config.yaml
n_layer: 10
d_model: 160
n_head: 2
n_kv_head: 2
head_dim: 64
d_mlp: 640
vocab_size: 4230
activation: "tanh_gelu"
norm: "layernorm"
norm_place: "pre"
norm_eps: 1e-05
positions: "rope"
rope_base: 10000.0
rope_fraction: 1.0
qk_norm: true
attn_scale: 0.125
bias: "all"
tie_embeddings: true
parallel_block: false
extras: ["capped logits"]
init: "normal"
init_std_qkv: 0.0395
init_std_o: 0.0
init_std_up: 0.0395
init_std_down: 0.0
optimizer: "muon"
lr: 0.0106
lr_mult_o: 1.03
beta1: 0.95
lr_head: 0.00486
warmup_steps: 0
schedule: "wsd"
decay_fraction: 0.45
decay_shape: "linear"
final_lr_fraction: 0.0
batch_tokens: [8192, 16384, 24576]
seq_len: 384
doc_mask: true
train_tokens: 130400000
steps: 8817
dataset: "wikipedia_en"
Each number is 200 + 20 x the weight over its row's rms, rounded and kept within 0 to 999. Layers, rows and columns count from 0. The size before them is the row's rms in percent of the matrix's.

# layer 5 MLP down (transposed), 640x160, rms 0.181, rows 348-388, columns 120-159
098,217,179,195,206,223,199,194,205,200,198,218,194,193,174,218,163,214,243,208,212,181,193,199,173,196,188,182,161,221,169,188,178,175,194,203,213,191,235,215,213
105,168,219,192,196,180,214,199,155,206,156,203,154,209,181,210,212,185,230,191,193,186,212,190,195,188,186,167,195,203,191,179,234,173,204,194,199,195,171,185,189
090,195,227,186,216,230,204,202,212,193,210,206,233,172,198,220,221,231,173,155,202,204,208,190,201,195,197,214,172,223,196,203,193,205,236,186,222,183,210,222,174
100,170,187,196,237,204,184,229,212,177,238,181,196,195,239,209,168,209,182,252,233,214,202,184,177,218,195,183,174,209,207,183,203,211,194,207,216,200,193,194,202
109,227,198,218,228,207,213,190,199,219,212,188,181,197,159,152,195,188,203,232,225,214,204,198,204,221,210,210,189,227,210,228,227,223,192,186,170,189,176,196,231
096,187,208,222,169,207,185,221,196,185,208,193,230,200,188,237,190,210,208,173,173,180,177,189,234,198,206,195,203,254,210,206,204,187,201,195,183,204,227,208,150
090,180,228,192,190,197,211,244,163,198,191,218,197,185,203,212,194,213,213,190,205,227,174,177,197,219,213,172,199,192,224,204,177,177,260,202,193,170,182,181,205
098,189,223,202,199,202,222,202,172,187,222,219,239,209,204,179,189,200,175,203,184,188,192,225,184,176,196,208,247,187,194,217,186,178,195,197,198,212,194,191,194
091,241,175,193,201,187,199,184,192,220,179,211,180,215,198,201,210,212,161,277,203,204,194,160,242,173,237,205,226,216,181,208,219,165,211,202,208,196,193,211,234
091,160,200,204,197,203,204,226,162,202,236,234,197,198,166,192,158,204,200,186,197,217,188,183,221,213,193,187,178,244,157,221,194,233,181,204,225,199,204,206,190
097,196,163,177,209,220,188,205,171,187,191,207,217,193,202,221,173,220,210,224,215,194,209,200,222,190,212,202,198,224,203,195,206,171,207,204,206,204,184,180,186
091,153,185,223,199,192,192,199,232,200,227,198,199,206,211,242,202,209,171,193,182,212,185,192,188,228,176,193,196,188,209,208,213,216,226,210,177,207,248,181,201
112,208,229,196,199,219,215,224,187,180,212,178,213,195,205,216,184,205,246,200,182,185,198,185,199,218,192,181,215,214,176,207,204,197,248,162,181,194,165,203,178
101,237,197,180,149,210,187,200,171,234,195,212,219,206,190,223,206,200,167,200,185,216,158,214,199,202,245,217,218,219,185,220,197,229,204,178,172,206,196,218,229
106,204,195,191,170,186,183,223,222,215,161,235,193,196,170,209,166,210,210,206,177,207,244,195,234,206,188,201,188,193,188,224,212,141,202,209,206,183,182,204,183
093,198,195,190,243,216,217,199,183,240,194,216,218,184,191,219,185,202,223,183,200,188,198,183,173,226,231,186,213,233,210,203,203,185,217,214,188,195,207,208,214
092,175,177,199,175,192,186,201,156,185,172,230,190,234,189,201,190,198,195,177,193,231,204,195,189,169,185,219,185,197,205,242,209,211,225,210,146,215,167,198,229
093,198,165,171,224,212,234,199,200,206,212,183,243,166,158,183,163,186,212,205,222,189,175,202,218,202,181,237,166,241,217,175,192,217,175,206,207,200,200,180,222
102,223,199,186,190,208,205,239,231,173,219,190,210,187,237,201,202,203,201,198,209,214,163,197,193,208,203,167,191,208,191,206,173,212,207,191,236,218,217,188,172
098,176,172,199,203,176,181,196,197,175,223,210,200,213,210,179,169,200,175,171,189,191,216,197,218,217,149,206,200,262,229,210,235,181,174,189,202,180,207,202,185
092,214,178,179,195,197,230,207,205,237,238,166,199,195,216,196,214,193,219,202,182,194,205,217,202,206,186,205,162,234,205,172,184,197,211,213,146,173,181,201,184
099,195,186,183,189,209,162,202,170,181,243,199,214,155,223,165,213,195,201,206,236,206,179,227,214,213,192,214,195,222,162,215,192,226,196,234,184,200,186,218,219
100,199,227,231,205,223,184,167,197,204,187,207,233,177,191,190,199,212,211,215,212,194,183,192,216,171,245,193,193,158,179,192,208,208,206,198,213,243,196,216,198
102,202,171,168,204,185,224,191,195,219,235,183,209,201,252,226,209,189,181,208,193,158,189,210,190,178,153,223,210,236,227,196,213,222,198,196,177,204,174,235,200
109,185,209,195,165,166,197,184,204,207,215,230,220,197,226,191,189,208,201,217,189,196,213,190,180,168,203,201,192,157,180,199,168,208,173,186,214,167,214,167,195
106,194,234,228,161,206,224,195,196,208,193,168,232,250,189,198,209,185,185,183,181,199,204,186,197,183,172,196,160,174,155,188,175,207,198,208,213,188,175,213,175
101,218,205,217,187,207,188,198,225,200,235,223,184,180,181,220,201,210,223,192,203,221,206,203,205,180,197,192,210,209,190,180,198,157,185,189,209,211,198,174,204
089,195,218,202,209,201,185,179,184,208,194,171,216,178,180,234,210,197,202,234,232,206,202,212,199,164,192,173,240,191,269,208,211,213,183,223,195,190,213,206,207
103,177,219,211,223,188,201,200,216,222,226,190,191,185,173,219,198,240,182,211,225,188,188,188,200,211,205,190,208,193,192,166,222,158,196,199,180,184,221,209,244
083,236,205,212,227,206,198,178,218,199,199,234,216,233,193,217,189,177,223,199,189,192,209,220,183,197,226,194,193,171,209,204,205,230,190,158,193,214,228,221,219
098,203,195,201,200,187,179,184,168,163,219,186,189,242,187,203,191,231,224,172,213,195,197,188,255,197,201,204,206,223,164,188,206,191,161,174,183,200,191,222,190
107,210,201,166,244,190,199,197,200,203,219,228,224,199,212,136,189,195,223,176,192,222,202,180,143,185,210,207,208,200,208,179,211,171,223,212,176,186,200,207,235
100,214,202,178,195,182,205,177,223,198,213,161,183,216,231,203,181,210,196,210,202,212,212,195,171,221,228,189,177,230,192,217,196,196,209,187,189,196,178,221,147
104,167,210,193,180,206,207,195,198,186,213,196,168,186,200,222,182,199,223,175,207,184,196,161,230,213,222,157,191,189,166,242,191,174,187,196,189,200,212,180,171
098,212,215,172,185,212,194,186,224,197,188,218,203,216,183,188,221,228,180,186,212,234,203,175,218,187,193,188,247,189,191,202,224,204,215,192,221,183,211,180,222
110,216,169,194,205,200,185,162,222,208,205,196,181,195,202,141,197,193,186,212,215,185,193,209,190,211,195,180,210,204,178,226,201,203,205,199,212,232,214,214,211
107,221,182,184,204,175,244,218,217,211,201,203,231,203,177,202,166,175,200,190,164,213,180,197,229,195,218,226,177,210,195,219,246,245,209,198,232,184,210,193,201
094,205,194,211,217,176,215,191,162,228,209,210,240,203,216,186,194,173,208,186,224,183,171,179,189,208,180,192,180,217,205,234,188,189,220,206,187,197,211,184,202
108,210,176,214,211,170,191,215,191,188,226,218,163,199,212,191,215,204,205,188,203,205,196,186,196,195,210,204,231,211,167,182,215,225,192,210,202,201,211,180,219
103,194,213,194,189,173,219,204,212,216,205,181,227,221,182,232,199,223,205,180,203,192,224,190,194,210,195,208,175,215,175,186,202,161,181,190,207,206,191,225,220
091,192,160,195,232,213,165,178,176,187,204,156,217,201,197,176,238,181,206,223,207,203,235,204,219,247,211,220,209,223,209,206,205,221,213,226,200,179,158,184,201
# layer 5 MLP up, 640x160, rms 0.345, rows 349-388, columns 120-159
100,246,224,190,217,170,220,188,193,196,200,189,238,196,197,185,202,193,245,157,187,222,203,216,229,198,158,174,202,215,215,191,208,209,223,215,177,211,209,202,215
098,206,208,167,211,230,199,187,238,217,230,193,208,216,198,221,229,194,220,186,201,203,220,205,161,238,173,196,237,222,199,220,177,201,178,208,211,210,225,213,216
100,180,191,211,209,178,185,180,227,248,213,197,185,208,190,182,197,180,181,227,202,200,223,216,179,174,210,206,216,193,225,215,183,157,179,168,214,174,193,231,199
119,186,183,186,164,192,202,167,226,220,213,205,158,235,236,186,190,187,211,224,179,243,209,240,167,180,181,174,213,198,189,212,211,238,199,200,202,216,228,174,209
107,230,196,178,178,184,185,222,213,209,198,210,183,158,176,195,223,165,211,201,203,199,219,224,195,206,193,199,192,193,201,172,205,207,200,206,197,193,233,212,192
093,205,204,193,162,184,213,196,178,207,194,226,194,196,217,203,194,202,206,196,191,231,168,206,220,186,231,231,177,175,214,174,163,209,159,169,222,200,134,195,195
098,205,198,218,198,188,198,184,238,165,200,189,196,160,219,192,168,204,203,244,208,233,238,203,221,192,185,214,215,165,195,167,221,204,196,213,193,211,231,232,207
094,183,241,192,172,207,178,170,203,194,191,196,177,183,189,190,176,184,189,194,180,237,201,218,192,208,226,164,207,240,180,235,186,196,198,189,204,195,181,212,190
096,203,172,229,207,195,172,198,212,165,226,214,200,158,230,183,224,200,211,200,208,209,234,216,211,198,191,195,210,194,184,187,192,202,214,180,207,202,184,238,212
089,200,206,181,216,215,185,182,231,199,181,235,159,223,199,231,249,203,188,185,188,205,209,185,239,202,233,176,188,170,220,178,186,205,149,229,200,190,192,187,215
089,221,200,201,190,189,156,190,196,179,212,211,162,214,243,219,177,222,192,207,182,236,198,219,185,205,185,197,211,196,188,195,214,190,175,181,200,211,212,191,199
100,229,180,253,187,222,204,205,197,208,192,218,171,199,213,183,244,184,197,230,220,179,191,192,239,210,212,228,202,235,206,203,202,211,212,208,177,213,222,202,173
104,224,213,211,191,226,189,181,260,212,215,188,212,221,188,170,221,191,193,235,218,206,255,209,204,204,201,180,208,208,208,226,203,193,183,211,217,232,201,225,178
100,198,219,206,193,154,246,201,205,178,207,193,209,214,167,174,208,232,199,188,211,171,196,200,235,212,205,220,228,212,197,217,176,169,189,191,234,230,174,201,230
100,181,188,196,215,194,207,174,216,188,222,212,221,218,252,208,223,236,211,231,205,233,203,216,238,212,228,208,179,170,226,207,202,168,171,210,190,206,195,181,205
090,212,219,157,240,197,201,160,185,202,210,201,210,173,230,195,165,203,203,196,170,188,223,208,214,187,193,187,245,183,207,210,177,209,209,199,202,198,208,188,206
100,199,176,202,184,224,191,173,176,222,219,230,193,200,230,185,225,207,224,220,179,209,203,266,221,186,214,195,200,213,247,206,224,190,207,213,227,231,191,172,222
098,186,143,196,228,203,199,190,202,202,197,193,205,177,196,225,204,194,191,221,232,209,183,195,209,182,212,213,191,197,218,186,204,187,175,176,218,186,221,194,213
103,224,207,213,210,202,189,192,254,212,206,195,197,188,203,202,181,188,212,174,245,214,214,200,213,207,185,242,189,164,193,186,220,227,195,201,218,181,210,216,183
096,213,168,196,212,188,193,200,206,175,225,208,199,195,163,160,211,221,183,163,202,176,197,197,200,243,219,183,235,183,204,209,220,217,175,231,175,230,183,205,202
105,217,206,203,215,207,232,179,222,200,196,235,151,161,182,216,214,224,223,182,201,168,208,227,212,215,173,203,226,190,207,204,231,178,249,260,204,185,154,223,171
102,167,214,179,187,206,191,190,167,191,186,195,168,201,174,214,232,185,204,213,203,156,206,231,207,186,205,217,193,194,181,188,199,210,208,175,184,225,185,207,237
097,189,202,214,180,193,194,190,200,199,205,206,243,225,219,176,232,227,205,189,191,192,196,208,230,213,191,179,171,204,233,219,181,207,177,208,207,219,193,243,224
116,197,201,184,189,180,212,191,237,180,196,227,157,192,150,222,208,209,209,179,201,220,203,245,195,213,197,162,230,216,176,217,190,207,174,197,186,222,187,177,210
101,220,214,211,176,205,222,178,205,210,214,191,200,208,212,197,200,180,200,195,182,222,202,217,199,204,183,210,194,180,175,176,171,208,186,219,166,244,230,138,204
096,199,189,182,204,233,211,205,195,231,225,234,188,166,183,211,175,189,219,216,220,190,204,185,187,215,223,225,208,179,214,188,202,176,208,183,174,219,229,231,178
082,169,215,206,210,220,199,200,177,197,193,223,213,171,193,191,180,197,195,261,169,225,193,217,197,221,226,179,204,205,165,200,202,206,188,193,212,198,199,199,187
101,239,227,215,210,202,205,175,203,226,212,167,192,233,198,179,203,186,224,209,203,202,223,202,217,238,181,191,182,181,189,213,173,220,186,172,197,177,203,222,204
092,177,184,212,190,190,222,184,210,220,203,176,173,206,190,188,199,239,183,195,226,179,179,137,224,188,201,216,160,227,216,203,195,209,217,216,215,186,195,189,199
112,188,213,157,229,176,229,187,195,186,208,227,244,180,207,180,208,203,218,176,207,200,219,196,177,211,187,235,197,180,181,230,223,201,209,220,194,153,180,201,204
090,243,174,222,230,207,218,222,196,204,195,215,194,215,190,159,235,207,237,207,190,182,217,177,205,206,163,168,206,169,225,191,200,159,212,215,211,204,213,194,247
103,174,188,207,242,157,210,207,204,219,183,188,206,187,206,213,218,195,195,194,214,221,192,229,211,205,189,183,204,206,211,188,194,220,201,219,222,205,169,240,225
094,192,152,239,213,217,184,197,154,212,182,174,212,195,159,194,212,191,176,205,197,209,178,188,205,224,226,215,215,215,194,219,226,196,168,191,210,222,227,193,190
102,170,198,151,197,209,218,179,188,221,208,166,217,233,175,187,241,201,191,202,221,205,255,182,220,184,224,201,151,185,192,174,198,220,177,186,168,204,185,204,195
099,153,198,214,198,190,200,223,210,190,208,206,217,192,200,202,233,225,173,194,202,221,194,220,245,209,211,221,196,201,200,172,217,211,211,231,193,195,240,225,191
108,187,189,185,211,173,187,202,217,222,155,223,197,193,166,195,199,219,151,202,220,212,172,222,215,197,164,224,182,202,199,224,211,195,150,222,197,157,159,186,205
095,177,211,222,214,213,202,184,212,200,188,177,217,188,243,180,174,198,186,220,214,193,209,238,224,211,184,187,173,228,169,214,197,192,196,206,202,207,240,216,221
100,163,154,210,196,201,191,167,190,182,216,156,227,214,229,184,187,171,174,199,190,224,225,211,205,185,221,207,204,194,188,202,203,171,181,176,185,205,203,240,236
106,241,190,204,154,189,222,170,216,201,236,205,187,218,179,200,233,208,188,212,195,171,205,197,187,209,226,146,207,201,228,206,191,182,211,215,229,211,215,198,195
096,190,168,163,180,198,221,202,225,193,207,193,188,210,236,195,193,176,215,208,214,209,176,208,199,188,253,177,193,217,197,196,188,175,195,219,205,166,178,225,193